{
  "num_key_value_heads": 4,
  "intermediate_size": 704,
  "norm_place": "pre",
  "init_std_o": 0.0373,
  "doc_mask": true
}
Each number is 50 + 15 x the weight over the matrix's rms, rounded and kept within 0 to 99. Layers, rows and columns count from 0.

# layer 6 MLP gate, 704x256, rms 0.0405, rows 477-487, columns 0-127
36 66 63 43 42 47 55 58 57 70 19 59 26 34 64 36 62 58 60 42 78 49 45 51 27 44 28 54 34 25 59 33 80 61 69 52 26 42 34 56 58 46 51 56 54 44 53 37 75 73 46 42 41 51 62 65 23 19 48 43 15 65 36 76 56 55 35 51 58 39 53 35 45 51 51 26 43 63 73 78 59 29 31 57 72 45 74 77 75 58 51 40 47 52 59 21 43 65 57 45 36 57 76 64 04 50 47 68 43 60 39 60 45 49 44 44 66 26 40 38 48 37 64 49 51 73 33 89
37 33 41 37 55 42 69 52 55 49 37 37 46 66 69 43 63 61 55 44 43 57 80 56 38 51 40 43 43 09 44 59 72 58 52 34 36 46 54 46 66 37 49 59 49 46 38 52 70 45 45 63 47 44 61 27 68 46 35 61 59 51 38 48 46 41 66 36 54 59 42 08 66 70 20 44 27 50 34 65 46 41 41 61 50 44 47 46 42 55 51 42 46 57 71 29 29 66 31 51 63 36 44 49 62 23 42 60 25 41 36 60 54 62 75 62 59 46 56 47 59 48 39 61 45 60 42 44
60 35 70 61 65 60 56 54 33 34 41 22 51 14 90 04 65 64 51 59 34 46 26 47 56 48 69 70 41 54 62 57 40 54 52 50 24 21 65 17 52 48 60 65 38 45 52 52 27 55 51 82 65 68 59 54 58 67 43 44 61 74 63 73 39 36 55 58 49 46 44 37 49 37 54 28 57 37 44 75 89 23 92 54 63 53 49 37 59 44 53 70 42 47 44 45 49 47 63 53 46 59 54 79 49 38 75 60 63 32 54 39 41 58 56 33 53 59 36 39 57 46 60 63 48 54 58 50
65 69 72 85 53 39 38 41 80 50 78 23 15 40 37 60 44 59 33 43 55 62 36 38 53 61 38 50 56 14 57 38 48 50 58 62 48 40 46 44 76 62 46 56 56 68 41 56 49 56 68 33 39 33 76 37 52 26 61 39 63 45 46 86 48 55 73 45 54 57 17 57 53 44 72 54 48 35 71 40 25 62 50 46 45 70 41 74 47 39 71 63 30 63 63 56 25 63 70 74 47 73 35 71 51 18 37 32 36 50 25 49 71 46 67 46 63 66 34 48 43 40 64 51 53 56 61 47
78 66 30 45 50 35 52 44 23 32 48 47 59 46 63 74 52 54 59 63 54 49 47 69 27 47 61 23 31 37 39 45 61 43 61 28 31 33 62 56 45 47 64 55 60 77 47 31 56 56 67 20 46 26 58 26 41 36 36 45 37 49 54 60 33 57 39 66 43 54 56 30 61 78 53 46 53 59 52 51 41 60 44 52 54 19 44 66 55 36 67 32 64 48 30 59 47 68 42 81 34 71 40 45 56 52 31 42 84 45 44 59 31 38 44 86 63 38 78 62 88 48 56 54 46 82 52 61
54 72 40 64 07 39 41 26 57 35 50 35 51 71 50 59 42 48 48 39 59 27 36 59 35 35 63 66 51 10 24 71 48 64 78 45 44 64 59 43 52 20 52 43 43 69 33 51 40 52 65 39 50 68 49 41 69 58 49 44 44 31 54 68 21 53 84 54 45 42 26 44 64 67 37 47 62 49 47 39 79 66 42 50 74 17 58 69 49 30 83 56 56 22 48 23 45 52 68 42 57 44 45 62 36 54 49 43 44 55 29 37 79 48 45 42 54 87 47 81 34 49 56 66 20 60 39 48
66 53 52 38 27 71 51 28 54 46 36 44 51 34 56 52 07 61 43 74 43 41 59 66 68 52 57 42 48 00 58 47 21 67 49 48 41 53 71 22 44 53 56 31 29 72 49 48 49 45 25 60 64 26 48 73 55 44 57 55 46 48 29 78 66 21 63 39 38 57 16 23 65 47 49 22 50 57 67 38 41 48 45 69 61 54 60 81 78 60 79 52 24 47 45 45 31 20 99 49 72 38 34 65 28 63 53 41 43 41 66 28 40 38 43 83 49 38 45 15 53 54 54 51 41 64 54 63
35 58 72 54 12 57 40 58 52 49 35 33 18 33 49 36 39 52 57 51 52 36 38 63 44 62 50 63 64 55 61 57 26 61 38 70 60 57 63 53 47 66 41 30 67 74 48 30 77 45 32 41 80 29 56 60 45 62 49 29 57 64 27 49 36 41 36 45 50 70 75 41 58 44 71 53 71 39 59 69 10 25 38 61 63 22 61 63 59 57 49 33 52 40 55 59 71 52 31 65 61 50 23 50 48 62 35 41 40 29 37 40 46 58 46 70 49 33 41 55 29 34 60 48 40 44 30 81
36 58 69 63 45 47 51 55 44 62 45 30 42 51 59 74 69 79 46 16 44 49 49 56 42 47 80 30 52 24 58 58 39 51 48 60 64 70 54 41 71 59 68 22 54 65 40 61 38 57 24 30 47 54 61 64 61 32 44 51 60 51 37 33 29 79 93 14 45 67 39 70 54 34 46 61 47 19 50 57 17 48 34 74 57 31 52 59 69 42 55 66 47 80 47 44 47 55 52 46 37 79 56 62 43 43 43 28 51 31 37 42 53 48 63 41 69 45 45 57 42 40 42 59 36 43 49 47
78 43 69 45 52 41 50 56 67 65 40 38 53 48 67 49 52 57 50 40 65 74 42 64 42 43 46 24 48 73 79 50 98 28 35 69 36 34 67 62 57 33 49 60 40 49 35 26 71 43 45 50 43 46 49 54 52 54 59 54 63 32 64 62 46 59 63 65 34 46 56 47 49 58 45 44 60 20 71 35 53 53 57 26 69 58 56 58 50 39 50 42 65 29 63 25 34 79 50 43 44 61 13 38 57 72 51 55 61 46 34 37 32 55 40 34 56 51 77 42 45 47 50 59 62 32 25 48
62 11 60 48 44 80 50 80 28 27 65 54 34 53 62 25 52 15 64 31 56 24 46 26 57 64 45 67 54 28 28 51 00 66 68 57 45 46 62 50 41 64 58 56 48 32 43 56 79 86 57 55 62 43 54 11 48 27 72 13 39 63 30 49 75 51 42 76 43 48 46 52 72 40 32 48 25 41 25 46 42 65 61 68 48 31 52 51 00 31 55 45 59 60 75 44 47 25 52 74 66 56 05 64 61 21 45 53 35 61 34 56 49 22 17 59 74 79 58 56 56 56 48 52 68 42 17 39